Weights of a small GPT-style language model, trained from scratch on English Wikipedia.
Architecture: RMSNorm before each block, no biases in attention or MLP, untied embeddings.
Training: a variant of Muon for these matrices, 910M tokens, 3473 steps.
Each number is 50 + 15 x the weight over its row's rms, rounded and kept within 0 to 99. Layers, rows and columns count from 0. The size before them is the row's rms in percent of the matrix's.

# layer 9 MLP down (transposed), 1280x320, rms 0.0447, rows 251-271, columns 80-159
097:32 62 49 58 68 42 52 51 32 38 36 52 55 48 71 61 68 56 52 38 26 55 42 52 99 24 46 46 49 46 62 63 49 34 31 53 54 41 17 63 35 61 33 22 41 67 68 53 35 57 46 52 36 42 32 67 35 55 27 51 23 53 46 71 48 49 59 58 58 37 38 58 48 36 37 35 36 36 57 12
097:66 39 13 46 53 57 31 66 68 33 49 76 71 26 48 37 59 64 34 51 49 67 56 38 59 47 58 36 63 74 49 51 50 58 58 68 38 55 54 65 53 73 54 55 47 47 78 50 46 42 42 37 65 76 59 22 55 27 12 57 55 51 53 47 55 66 53 53 69 59 65 57 42 41 40 39 52 57 42 35
104:82 52 57 58 40 34 30 38 40 29 50 70 38 54 65 36 48 59 46 66 44 22 54 55 73 47 33 42 51 51 57 15 65 48 68 48 61 46 45 70 60 69 62 27 63 67 56 27 35 74 57 69 50 53 73 47 38 61 58 53 23 61 62 68 59 63 53 45 63 45 30 43 52 44 54 33 79 48 49 20
096:81 67 43 28 54 35 53 48 23 40 47 66 51 35 55 58 64 54 46 59 46 33 55 68 19 71 67 49 37 45 47 46 61 57 36 71 62 50 36 26 37 62 30 58 75 50 40 64 63 28 46 61 50 64 79 38 32 79 53 37 33 75 44 40 52 19 42 49 61 67 76 61 33 61 73 55 65 65 41 59
102:70 38 61 82 44 69 60 46 58 79 58 70 54 39 61 78 53 33 43 45 78 56 52 18 48 31 37 62 31 29 53 23 50 43 67 48 55 41 40 57 51 47 60 41 42 71 37 25 64 25 61 80 70 36 34 67 09 45 60 52 49 61 37 45 53 46 39 25 60 28 61 37 45 60 40 32 69 47 47 44
106:82 56 52 46 46 48 37 54 52 51 31 50 40 42 62 17 33 65 35 39 15 33 16 49 34 47 31 46 41 51 57 50 46 48 66 67 54 62 70 62 69 57 57 32 62 50 37 29 15 49 48 33 47 41 60 30 70 37 41 54 40 64 39 58 15 60 64 64 69 48 52 61 53 44 82 60 42 53 59 60
096:50 76 43 54 52 38 47 60 51 39 59 36 39 46 55 63 28 32 67 58 34 23 31 35 58 35 50 48 41 44 34 68 42 57 56 46 47 48 76 17 12 52 75 37 33 50 55 70 52 59 71 42 49 32 28 66 41 69 53 39 42 64 47 53 30 58 89 63 67 49 65 42 38 52 16 71 57 60 65 69
104:70 53 83 44 34 63 46 57 54 34 43 50 63 53 37 38 40 51 50 35 42 39 62 33 56 21 37 50 66 48 45 60 52 49 41 19 60 94 84 58 10 64 55 47 36 41 78 70 19 56 54 67 85 54 50 53 78 50 69 41 72 50 56 32 33 45 36 42 58 67 52 62 67 66 34 35 40 42 50 54
103:45 56 14 51 47 36 41 28 13 33 38 38 33 47 43 30 44 50 43 54 52 42 58 44 50 59 32 50 53 72 80 37 52 46 67 51 74 56 55 76 54 57 48 48 39 71 56 48 64 48 44 32 68 38 36 54 47 48 26 46 60 50 59 41 53 45 45 49 54 47 51 32 40 58 60 58 46 74 38 55
102:62 37 37 48 61 77 28 34 59 22 40 49 71 53 12 62 39 51 51 52 42 25 51 69 44 61 90 63 49 42 29 64 40 42 50 48 45 55 54 70 32 24 60 52 24 79 33 29 51 58 48 27 46 61 67 58 62 29 46 20 51 45 35 45 43 48 73 63 63 55 60 81 88 59 52 44 39 62 46 52
098:54 46 29 53 47 34 30 22 28 20 90 47 62 54 39 62 45 40 56 48 44 20 53 50 59 46 49 58 34 49 39 40 46 53 48 68 78 57 55 67 50 37 45 76 50 25 82 47 69 20 47 50 62 39 54 57 52 49 52 42 35 57 59 26 45 61 55 58 66 74 75 51 57 49 55 65 67 56 53 48
094:72 30 20 45 42 12 75 40 53 54 56 29 84 66 53 35 44 56 54 39 34 22 30 31 61 59 56 50 65 34 66 49 49 24 36 66 40 42 33 64 45 10 55 44 44 80 40 44 26 71 53 62 63 40 50 57 55 65 54 45 49 39 22 70 55 60 62 33 62 39 67 82 63 34 45 41 66 44 53 53
099:44 66 34 36 59 37 26 76 70 77 59 47 72 92 48 69 44 46 92 30 32 41 41 61 43 39 38 67 72 31 61 61 54 30 36 42 52 31 50 87 47 48 38 68 52 43 48 75 44 48 75 62 54 57 44 55 60 57 56 48 29 54 63 44 78 57 42 48 38 50 56 56 59 51 51 21 74 34 52 57
106:26 70 39 41 59 45 70 58 42 55 27 34 47 56 77 26 51 38 54 43 56 78 71 36 61 66 27 63 60 81 56 75 35 66 52 43 69 59 38 48 60 65 66 34 46 56 51 32 05 57 68 58 23 66 49 52 47 51 52 35 34 37 47 85 52 55 72 39 41 70 31 36 41 49 43 55 44 25 47 30
096:53 64 72 51 36 25 37 55 61 58 75 45 54 66 44 60 62 55 36 29 32 35 20 53 66 83 70 52 36 61 55 82 36 38 65 66 52 45 37 45 65 79 69 40 47 42 70 59 58 57 39 53 45 41 68 25 29 64 77 13 35 56 73 40 27 44 34 41 72 47 31 45 58 41 24 48 65 61 69 53
095:50 66 35 56 39 18 61 73 72 57 46 25 38 45 48 46 49 65 32 44 54 60 16 64 50 68 49 44 68 49 42 58 33 39 44 58 64 40 42 44 58 76 48 53 34 57 44 50 45 45 53 68 18 70 51 52 61 39 51 39 49 83 31 73 42 35 61 45 38 45 69 58 62 34 35 42 53 17 62 45
105:50 60 82 44 65 25 28 56 56 76 64 35 77 63 54 57 43 49 50 44 27 66 65 36 58 43 68 55 26 45 78 51 73 50 47 30 59 61 51 51 50 25 91 63 51 43 52 53 31 48 49 77 64 45 70 25 47 84 37 19 50 69 73 45 43 47 62 63 43 61 58 53 38 78 47 49 40 28 36 50
103:43 56 42 43 33 68 70 36 50 38 47 18 39 56 39 76 59 57 55 69 56 35 42 62 67 57 51 64 45 63 55 63 53 38 56 14 44 47 58 29 35 30 22 57 15 37 58 78 54 61 66 44 69 61 52 46 67 59 44 40 18 39 31 76 49 41 32 19 54 61 42 43 29 30 51 43 52 36 55 33
104:64 79 49 31 45 41 43 58 60 42 72 49 53 49 54 69 41 52 18 43 72 47 60 65 62 60 64 73 66 38 46 61 63 72 47 19 44 60 58 26 55 38 45 75 06 27 82 39 36 47 61 42 61 38 38 26 63 72 73 37 51 79 51 46 57 51 72 45 40 47 33 43 53 67 47 81 41 47 73 59
099:48 35 48 54 60 37 36 41 38 61 40 67 46 30 64 36 61 72 63 55 58 17 48 77 44 58 48 31 81 56 23 51 34 73 76 30 58 45 31 45 76 50 61 34 29 85 58 35 63 38 50 59 19 70 55 41 23 79 54 58 21 57 65 25 70 48 60 79 81 56 65 58 39 49 67 59 49 56 55 66
103:28 56 34 62 69 54 52 52 39 39 24 04 30 54 59 29 51 25 43 35 51 42 42 40 53 49 17 62 46 42 68 58 55 34 58 65 58 54 66 65 57 28 49 54 56 69 70 41 97 57 44 44 34 44 17 41 56 62 46 54 66 36 26 36 65 54 48 52 55 80 44 38 77 49 49 67 40 52 49 40
# layer 9 MLP up, 1280x320, rms 0.181, rows 252-271, columns 80-159
098:51 40 32 70 20 71 25 38 52 47 36 59 73 54 17 47 78 67 53 59 41 68 46 37 35 66 49 61 55 79 60 62 47 39 73 57 13 28 24 24 35 52 47 62 68 50 17 67 47 64 64 74 25 52 52 37 56 35 51 40 36 28 49 33 62 46 39 61 57 55 64 76 23 43 73 44 40 36 20 45
102:36 69 61 55 57 26 54 60 45 42 49 49 55 24 74 62 46 37 80 74 61 53 40 29 51 24 49 50 71 63 72 46 26 33 51 32 45 52 57 38 52 55 72 52 89 64 56 64 54 74 64 63 53 36 61 44 22 50 48 75 63 41 51 40 28 71 76 56 53 57 62 58 52 69 44 14 43 54 80 64
098:63 52 32 48 56 68 34 38 28 61 59 34 38 16 55 44 65 35 22 63 41 60 46 43 56 44 77 80 16 45 22 42 62 32 42 47 57 34 45 63 66 55 57 30 64 72 78 56 32 83 34 56 56 43 50 34 45 40 41 52 26 34 61 51 28 44 55 74 57 59 66 66 49 35 51 39 67 37 40 48
100:63 70 48 36 61 52 50 66 72 69 46 65 38 40 46 51 51 55 46 35 65 58 80 39 38 55 31 64 51 45 59 42 52 55 74 52 44 40 08 77 55 43 38 39 39 37 56 55 56 63 54 35 20 30 40 66 66 35 55 33 86 35 62 59 54 49 40 40 48 29 37 67 48 59 61 62 63 54 79 58
108:60 51 27 74 47 32 37 32 28 60 57 42 62 48 18 47 76 39 65 57 42 55 55 64 46 29 23 44 32 45 46 55 53 50 76 77 41 38 30 50 51 47 50 50 37 69 56 47 65 77 64 34 61 51 34 31 58 69 40 56 56 64 36 54 65 32 29 26 43 43 77 43 64 43 82 46 42 44 46 38
092:42 42 70 75 79 54 51 50 57 30 52 63 76 19 62 55 40 65 43 52 56 18 32 45 62 47 63 69 58 51 37 32 43 67 49 54 54 41 76 44 49 34 25 63 54 51 53 37 65 32 56 53 78 38 69 53 50 76 63 36 82 58 43 50 44 30 39 31 44 52 30 67 26 60 54 35 60 41 73 45
107:59 36 34 48 43 60 70 67 52 39 53 57 81 40 46 30 50 23 61 76 53 53 39 66 58 55 36 42 77 63 60 85 51 44 58 52 55 43 37 36 56 35 58 74 61 53 61 64 52 53 61 57 21 53 27 85 68 66 53 47 38 57 43 50 50 31 38 57 60 45 25 62 63 48 28 37 55 58 68 78
100:58 54 73 46 54 14 43 56 59 23 46 74 72 76 75 16 30 43 48 36 36 58 74 53 52 42 50 26 83 65 57 48 40 74 49 59 40 38 51 42 54 58 61 79 74 78 43 44 47 40 59 41 40 33 34 79 40 55 69 20 66 48 53 25 76 57 38 79 61 34 62 55 35 54 55 61 65 62 55 39
107:46 31 28 35 35 36 57 45 42 33 41 70 54 67 60 71 60 61 30 67 57 29 40 39 89 57 64 66 35 33 65 45 47 42 52 70 72 65 65 43 48 54 39 79 44 44 88 61 58 18 49 40 25 37 55 52 78 67 42 58 78 69 44 46 50 23 43 51 28 27 47 70 54 62 44 77 61 54 43 17
081:41 66 67 45 51 53 44 62 65 73 40 63 37 47 55 41 54 49 28 28 79 69 46 48 39 36 38 34 69 39 70 64 44 64 37 49 34 48 50 52 42 48 58 33 45 88 21 76 34 81 60 37 65 65 39 50 59 66 58 67 62 40 40 56 57 49 28 53 38 28 17 49 43 64 57 48 28 73 46 44
098:25 41 47 50 42 59 64 77 37 46 47 39 58 32 61 77 59 46 38 19 51 62 47 40 38 43 39 34 44 54 50 29 43 43 31 42 38 23 40 82 73 58 41 48 66 39 41 47 59 25 76 74 46 44 39 22 26 41 50 46 50 50 63 54 23 49 36 41 76 42 53 27 46 27 44 49 50 66 39 58
095:41 45 64 64 43 54 51 47 24 71 39 33 59 29 90 37 49 61 40 41 45 56 56 74 33 48 62 44 48 32 44 75 50 68 52 25 26 24 52 43 49 49 61 52 40 31 40 58 49 43 27 46 27 55 67 59 47 70 65 57 30 53 29 71 76 34 49 54 49 60 57 40 67 41 48 63 34 79 36 30
106:31 60 38 40 30 40 46 26 57 82 39 64 36 74 30 44 65 48 54 49 76 60 57 62 54 46 59 57 55 35 55 36 57 49 87 52 54 61 61 41 53 63 70 50 33 48 97 56 54 28 59 40 35 54 43 61 63 22 64 51 23 62 73 66 62 55 52 46 56 49 12 63 34 46 60 39 56 31 43 56
098:62 60 45 43 57 47 55 50 69 46 60 52 41 37 34 44 41 31 50 55 59 60 56 50 64 50 56 86 75 54 10 43 37 57 30 48 42 42 36 67 32 74 80 65 74 23 41 25 51 25 73 50 43 53 38 30 26 33 59 48 53 28 36 61 61 38 36 43 11 71 54 58 47 20 42 77 68 47 92 27
097:17 53 27 57 50 95 33 48 36 35 57 62 57 39 59 21 28 40 32 50 35 59 31 52 67 55 78 51 67 37 57 61 55 30 60 90 59 28 25 57 65 53 36 65 55 37 54 35 27 46 49 32 43 30 08 73 54 49 25 38 52 44 49 29 60 65 54 55 42 54 58 56 54 38 77 56 46 61 66 60
104:41 50 75 38 46 41 41 57 46 68 45 38 57 47 12 40 35 68 23 57 41 52 51 50 45 68 12 58 34 57 47 48 39 62 28 46 67 37 28 50 65 56 60 60 40 36 43 27 29 21 09 59 33 42 38 25 53 42 62 37 47 56 55 43 24 63 41 81 48 45 80 65 28 42 64 48 40 76 57 68
111:58 47 23 32 53 27 41 39 60 39 50 40 51 46 50 40 67 55 50 50 52 39 36 26 52 49 33 44 43 31 75 48 63 54 76 63 45 50 71 65 59 45 64 59 34 57 41 56 25 41 70 51 37 37 38 30 45 33 47 83 19 23 46 40 39 57 46 49 58 53 78 46 61 28 24 53 69 69 62 54
102:50 26 38 32 51 51 58 63 71 82 40 50 06 37 32 67 21 37 53 50 56 24 22 40 43 44 69 81 48 52 44 55 50 43 25 74 54 44 31 08 56 76 60 89 40 63 56 37 44 60 59 41 51 41 52 60 67 56 52 21 80 32 50 31 21 55 51 50 65 59 36 79 43 54 74 63 44 70 66 63
099:67 59 58 42 66 81 51 58 63 52 27 46 64 46 50 57 51 07 59 56 67 66 46 41 60 57 78 51 12 57 50 19 50 68 43 47 64 42 65 62 33 40 55 53 18 46 57 28 60 38 57 58 35 24 59 47 32 62 43 44 73 53 57 69 61 65 39 58 45 42 73 56 35 50 31 74 68 36 65 82
107:10 99 36 19 54 61 47 28 44 50 52 18 56 23 67 69 61 83 68 37 60 45 57 48 30 56 65 34 66 38 38 56 19 61 39 48 71 55 56 39 46 51 83 62 46 29 68 52 60 31 42 60 39 47 43 33 66 67 43 41 54 52 42 37 67 51 40 28 46 52 42 68 39 30 76 33 47 38 57 37